Weights of a small GPT-style language model, trained from scratch on English Wikipedia.
Size: 12 layers, width 224, 7 heads of 64, vocabulary 2048, 18.8M parameters.
Training: a variant of Muon for these matrices, 529M tokens.
Each number is 128 + 32 x the weight over its row's rms, rounded and kept within 0 to 255. Layers, rows and columns count from 0. The size above them is the row's rms in percent of the matrix's.

# layer 7 MLP down (transposed), 896x224, rms 0.286, rows 555-601, columns 32-63
size [ 18 117  99 108 108 119  84  97  92 123  13 114 122  16 121 103 117  87 122 102 116 116 106 142  73 110 101  14 134  97  10 153 131 116  98 105 132  55 133 118 158 103 112 111 134 129  86]
[[133 109 121 185 127  98  81 135  99 109 124 125 134 153 112  77  95  85 110  92  81 177 129  82  66  97 148 171 110 101 144 151]
 [145 100 121  67  91 151 169  59 129 115 162 113 109 153 163 151 151 130 201 163 191  90 138  97 163 131 108 110 171 111  46 150]
 [ 94  62 117 134 114 133 150  98 168 166  92 122 119 127  87 196 182 150 143 167 109  74  76 143 158 135 125 151 132 151 126  83]
 [ 80 109 116 144 189 164 146 119 206 105 118 129  98 128  84 108 175 155  92 161 144 102 140 144 146  80 154 120 147 113 149 170]
 [144 126 153 114  75 125 229 193 151 104  94 118  99 142 160 148 125 121 129 148 147 122 144 169 113 128 150  73 104 208 123 138]
 [104 137 145 123 152  92 168 147 109  84  84 103  99 107  79  91 101 145 106 133 198 132  88 136 167 122 159 132 163 161 159 150]
 [149  93 123 139 120 133 115  96 126 153 150 123 165 166 137 103 109  93  74 103 122 131 106 135 209 130 126 121 221 126 108  86]
 [144 124 138 144  87 136  77 198  98 162 103 213  59 167 127 147  89 114 143 124 130 145 162  87 109 144 167 123 140 172 110  95]
 [190 174 120  81 116 194  96 121 136 128 132 142 144 196 127 112 122 180 162 110 106 123 130 114 156  85 157 131 121 119  80 123]
 [173 120 137 183 143 135  90 105 166 112 102 114 111  81  73 138 105 115 106  96 104  98  80 139  79 105 133 131 138 170  86  99]
 [176 128 140 138  96 182 111 102  82 148 159 116 123 156 105  96 123  86 157 102  84  85 126 119 112 126 165 119 121 124 180 111]
 [ 78 113 110 109 164 137 153 195 119  80 154 164 106 115 162 132 111 148 112  74 162 103 131 172 133  77 165 181 139 110 138 154]
 [105 102 182 156  91 132  73 122  92 155 174 120 119 110 163 140 161 141 146 133 140 148 118 126  68 131 107  80 162 113 104 161]
 [109 159 168 189  84 109 134 147 160 135 105  54 129 143  70 105 182 105 105 141 137  59  52 125 150 117 166 100  93 106 134 168]
 [130 136 103 149 168 110 172 181 147 107 165 112 106 113 120 127 119 155 223 136 187 111  75 125 161 129 103 131 123 122  81 165]
 [147 158  83 150  92 126 121  88 143 137 154 133 120 103  95 137 122  76 190 177 102 112 168 112 159  95 158 132  96  93 119 139]
 [115  86  91 158  91 112 102 186 146 224 122  69 168 153 157 155 156 108 135 123 107 106 106 113  93 140 145 122  99 206 177  83]
 [ 75 153 116 144 176 131 177 131 101 141 154  95 109  91 157 129  97 117 113 136 109 131 127 176 146 106 116 131 119 124  71 151]
 [169 142  70 122 127 159  85 174 118 141 150 168 182  88 185 129 165 102 146 127 167  97 113 160 155 155 108 117 112  86  88 106]
 [ 98 144 169  93 131  73 197 157 140 116 136 133 127  96 186 120 171 159 118 124 119 118 203 146 155 152 112 124 114 176 124 142]
 [185 194 119 131 101   3 136 137  88 135 137  88 137 117  82 114 141 157 113  73 162 130 163 170 176 153 165  98 150 197 126 142]
 [117 128 183  70 159  78 184 192 159 134 136  76  85 119  75 130  78 150 159  86  93 160 151 148 107 138 151 120 122 145 167 184]
 [142 129 175 140 122 181  99 120 106  96 120 103 100 159 138 132 169 112 158  89 158 109 123 168 108 144 111 110 139 159 213  59]
 [178 194 110 199 102 141 139 142 138  86 134 126 124 108 162  74 181  86 110  96 157 159 156 160 136 146 139 115  63 170 178 166]
 [118 135 141  90 161 124 103 181  88 123 133  83 159 113 134 120 132 170 128 184 153 126 126 143  96 157 140 117 135 151 123 174]
 [142  85 113  93  99  83 193 120 110 159 132 156 114  54 151 152 160 192 188 133 162 173 148 129 113 148 135 174 154 134  97 127]
 [130  89 103 142 128 102 157 139 149 122 121 178 149 146 166 175 170 199 108  68 109 105 126 157 125 124 133 177 178  77 178 125]
 [110  96 169  84 134 123 107 102  77 112  89 120 152 144 136 143 137 133 189 102  94 152  88 120 104 157 149 122 108 153 128 140]
 [115 107 105 158 172 136 133 165 145 128 120  93 108 185 168 135 116 195 168 156 202 167  95 145 157  91 122 184 122 169 112  82]
 [120 147 145 131 135 144 155 130 109 133 201 121 141 101 183 132 144 151 117 162 151 135  99 189 139 130 129 107 133 141 139 160]
 [181 152 141 159 166 143 142 125 168 132 157 155 133 159  84 149 108 102 133 101 126 180 152 105 171 142 136 102  85 131  85 127]
 [176 147  65 127 196 113 195 113 118 111 163 106 137 106 156 129 119 147 147 118 128 126  69 143 149  65 130  50 149 204 156 138]
 [138 162 145 104 121 107 131 140 128 120 123 123 152 127 160 123 140 131 176 140 153 147 106 157 127 123 124 148  90  98 124 160]
 [131 141 128 167 147 221 133 113 158 173 128 177 134 131 133 100 180  95 147 179 128 152 156 175 163 176 129 120 174  71 232 168]
 [124 146  57 145 167 117 120 105 166 122 108  24 162 111 156 128 123 120 141  95 112 129 186 124 132 149 183 100 106 144 149 115]
 [143 140 150 119 146 127 125 149 140 133 107 111 156  83 132  98 115  67 126 111 111 147 114 168 130 109 164 109  99 154  99 129]
 [130 104  72  50 102  33 138 118 147 145 159 103  83 153 159 120 159 151 187 132 133 151 130 150 179  79 106  78  86 102 160 143]
 [167  59 155 128 133 158 109 115 179 139 153  98 147 181 144 208 103 122 142 134 139 148 163 126 148 164 121 131 110  66 127 166]
 [149 124 164 101 122 147 142 133 137  55 195 115  99 138 144 109 127 120  94  93 124 120  97 130 124  68 182  94 170 140 120  64]
 [ 96 130 126 158 114 156 132 160 137 103 137 149 167 173 100 112 152 133 128 136 166 187  96 116 148 123  34 145 102 178 157  63]
 [136  97 144 119 146 155  91 160  85 157 120 135 143 138 140 150 123 122  88 123  59 121 110 136 187 108 162 134 142 137 121  87]
 [105 131  89 144 152 147 109 153 114 114 120 195 139 140 137 136  97 125  96 124  94  78 114 110 179 117 107 137 129 139 107 113]
 [ 91 113 144 143 152 191  90 113 112 108 124 119 101 171  93 111  92   7 124 133 109 115 100 124 113 142  69 129  98  67 142  50]
 [147 165 124 189  91 146  95 156 165 107 124 148 113 137 124 118 134  93 117 136 130 131 130 127 205  72 123 133  92  88 153 144]
 [ 89 192 108 105 196 173 105 114 130 151 169 126  76 124 119 114  77 138 127  71 137 136 172 196 113 154 175  91 146 203 147 163]
 [107  96 112 166 106 145 138  85 132  52  99 119 139 140 107  87 166 130 161 125  87 108 107 128 128 102 137 156 138  73 162 129]
 [135 107 191 135 119 112 110 158 118 103  71 118 177 134 106 129  84 134 169 110 129 251 108 144 150 137 133 157 134 119 131 116]]
# layer 7 MLP up, 896x224, rms 0.382, rows 556-601, columns 32-63
size [115 102 110 113 117  95  94  97 131  11 115 131  15 129 108 114  81 116 111  99 115 102 137  74 116 104  10 139 106  12 122 117 120 115 110 117  53 130 121 133 109 121 115 127 122  91]
[[113  99  85 142 128 183 149 148 151 117 121 122 150 107 199 103 127 148 171 110 153  70 123 106  85 130 128  94 168 177  86 132]
 [ 63 118  65  46 168 103  85 124  94 131 200 120  92 124 108 106 171 122 145  95  89 103  78 105 141 100 139 128 120 124 106 108]
 [ 66 191 108 142  65 133 129 139 108  65  68 117 113 139 171 146 103 109 129 152 115 151 105 170 120  98 123  81 146 144 167 139]
 [120 157 161 172 109 125 144 141 145 126 113 122  69 139 193  80 177 130 123 127 155 186  84 130 145 125  89  93 163  97  49 135]
 [136 160  86 171  90 151 113 151 158 139  87 155  86 131 113 155 145  98 156 133 109 130  95 123 147 141 171  73 161 160 168  99]
 [165  59 207 146 133 124 115  84 111 132  96 152 109 139 115 168  80 181 145  94 109  93 159 111  88  55 148 146 104 129 137 131]
 [126 186 122 148 117  66 133 157 162 170  95 128 152 123 132  83 175 112 132  97  69 134 103  55 131 109 162 144 149 128 126 158]
 [160 133 120 129 164 122 202 120 114  62 142  99 162 138 138 100 151 137 131 200 136 136 124 133 113 136  93 120 159 217 190 126]
 [146 130 168 139 138 120 113 129 158 164 171 105 136 112  89 142 100 110 143 131 185 135  17 116  86 115 128 145  66 189 108 157]
 [106 110 127 166 191 109 109 133  96 155 156 140  79 141 119 125 122 154  96 109 119 159 145 137 155 114 177 134 166 112 118 145]
 [119 112 131  96 103 119  91  71 137 107 155 165 140 106 139 151 108 139 100 143 133  69 141  80 112 140 103 150 137 121 119 186]
 [160 110 137 102  31  69 152 162 160 143 127 128 166 144 157 127  81 103 183 145  98 117  95 151 149 199 154 109 130 124 132 138]
 [163  84 159 128  51 109 167 109  56 186  68 133 216 183 143 147 131 143 118 200 137 105 112 121 133 159  78 117 134 141 156  93]
 [157 146 144 134 135 135  61 137 133 110 158 136 108  90 199 165  93 147 141 133  99  99 167 120  65 105 104 150 142 102 136  64]
 [114  53 146 140  95 130 212 178  88  54 106 116 146 145 162 127 141 177 126  95 100 125 179 187 117  79  99 131  91 191 150  95]
 [109  87 109 117  87 140  66 176 109 194 100 148 161 130 136 130  38 166 138 150  90 155 127 102 116  89 140  88 102 195 138 131]
 [143 136  97 113 146 110 188  84 132 103 147 109  93 114 147  88  54 127 155 148  85  94 101  89 140 141 121 101 153  98  79  91]
 [167 112 115  97 159 137 146 113  78 141 151 142 127 144 173 147 157 107 169 160 102 104 125 107 138 123 180  82  89  52 100 119]
 [ 98 120 116 107 106 121  93 112 112 188 122  74 172  99  87 117  98 149 203 145 109 125 121 114 176 149 121 139 146 131  78 157]
 [126 136 125 119  85  94 144 106  71 192 108 173 126 180 135  87 160 170 126 134 128 138 161 116  99 169 191  98  98 127  93  95]
 [123 121 135 134 103 146 120 137 120 167  87  90 155 151 169 110 126 100 145 153  66 151  91  68 149  93 171 116 144 135 123 136]
 [140 134  69 101 127 142 136  98  80 121 157 131 144  61 137 143 105 155 158 166 109 138  89 148 121 191 209 158  76 177 147 119]
 [141 129  64 130 163 172 141 140 147 138 150 136 177 104 143  63 105 193 165  91 140 168  84 144 128 178 185 136 109 132 133 142]
 [121 171 140 101 105 131 138 196 216 154 115  97 131 113 115 151 116 126 135  91  99 133 141 102 132 130  84 140 119 127 108  96]
 [147 158 124 127  99 100 149 192 115 129 157 128 157 116 159 137  67 142 151 175 176 110 179 125 134 121 123 154  88 154 137  78]
 [ 87  92 100 139 121  94 107  77  59 127 147 160 161 113 208 161 170 160 136 167  92 133  50 136 127 142 117 117 118  55 140  51]
 [138 174 127 105 129 132 112  84 177 136  92 120 103 130 193  63  86 144 119 138 100  83 101 157  74  87  87 174 127 134 107 121]
 [184 164 125 110 138 139  44  99 120  91  99 112 125 139 149 132  92 134 142 130 101 153  88 127 125 207 119  99 115 145 105  94]
 [102 124 123 127 142  84 140  75 154 105 195  98 136 122 138  98 131 114 144 136 121 163  88 100 124 169 153  79 127 103 176 164]
 [137 133 187 153  92  95 157 163 138  67 153 157 127 117 146 137 128 117 118 182 122 128 118  49 172 115 127 164 155 149 167  79]
 [177 117 107 119 116 119 112 127 141 168 147  81 134 167 122 139 150 147  94 107 150 137  94  90  71 116  93 131 108 147 165 138]
 [104 102 135 122 123 138  99 141 150 136 163 198 111 170 172 169  94 141 127 119 141 128 158 130 185 139 154 108 112 144 135 125]
 [171 147 103 166 109 181 127 153 146 100 161 114 161 133 105  42 160 160 148 126  99 133  88 108 182 178 137 155 153 147 130 105]
 [ 99  95 103 118 103 101 166 117 137 144 121 116 137 150 120  95 127 176 133 149 118 130  78 195  99  86 156 142 167 138 131 126]
 [116  80 120 164  94 125 111 150 126 206 126  95 106 119 114 145 131 121  92 126 103 103  89 104 135 147  96 171 101 159 129 106]
 [153 134 114  90 170 141  86 125 108 101 186 137 106  86 166  88 138 143 126 147 153  81  97 182 164 115 123 108 137 114 148 161]
 [158 127 154 154  92 141 120 107  94 136 161 168 134 155 115 136 132 111 125 167  47 166 145 114 111 177 138 114 162 149 141 133]
 [172 163 142 134 117 169 144 212 155 128 107 102 106 131 122 214 134 125 150 120 106 103  70 140 147  58 132 156  48 127 134 110]
 [ 75 164 132 104  77 104 138 130 146 195 128 106 230 135 112  85 116 133 105 146 130 162 111 143 104  86 153 147 113  86 173 105]
 [157 138 164  89 115  93 115 175  98  98 120 151 132  91 102 108 117 150 138 141 140 125 124 134 152 126 164 103 132 146 102  77]
 [208  92 124 107 110 147 142  94 124 147 124 117  79  88 130 100 168 159 113 138 123 168 127  91 146 119 150  85 108 133 154 162]
 [114  75 159 123  94  65 102 118 176 150 120 152 110 191 120 101  73 120 139 149  98 138 118 160  64 143 113 139  91  99 112 129]
 [ 89  92  95 139  71 170 115 135 124 134  85 155  49  97 100 111 172  62 105 134 121  90  93 156 189  85 102 133 104 161 123 130]
 [143 142 103  66 128 204 142 157 162 125 153  99 108  65 103 111  75  83 123 102 139 126  75 134 160 163 158  92 102 162 139 202]
 [109 122  62 130 162 121 135 144 201 106 133 147 175 151 124  85 159 120 149  91 110 134 101  60 124 114 165 121 185 145 119 118]
 [135 122 167 139  91 130 199 159 141 127 121 168 127 125 138 134 110  90 120 136 110 101 153 126 147  80 127 145 115  97  81 115]]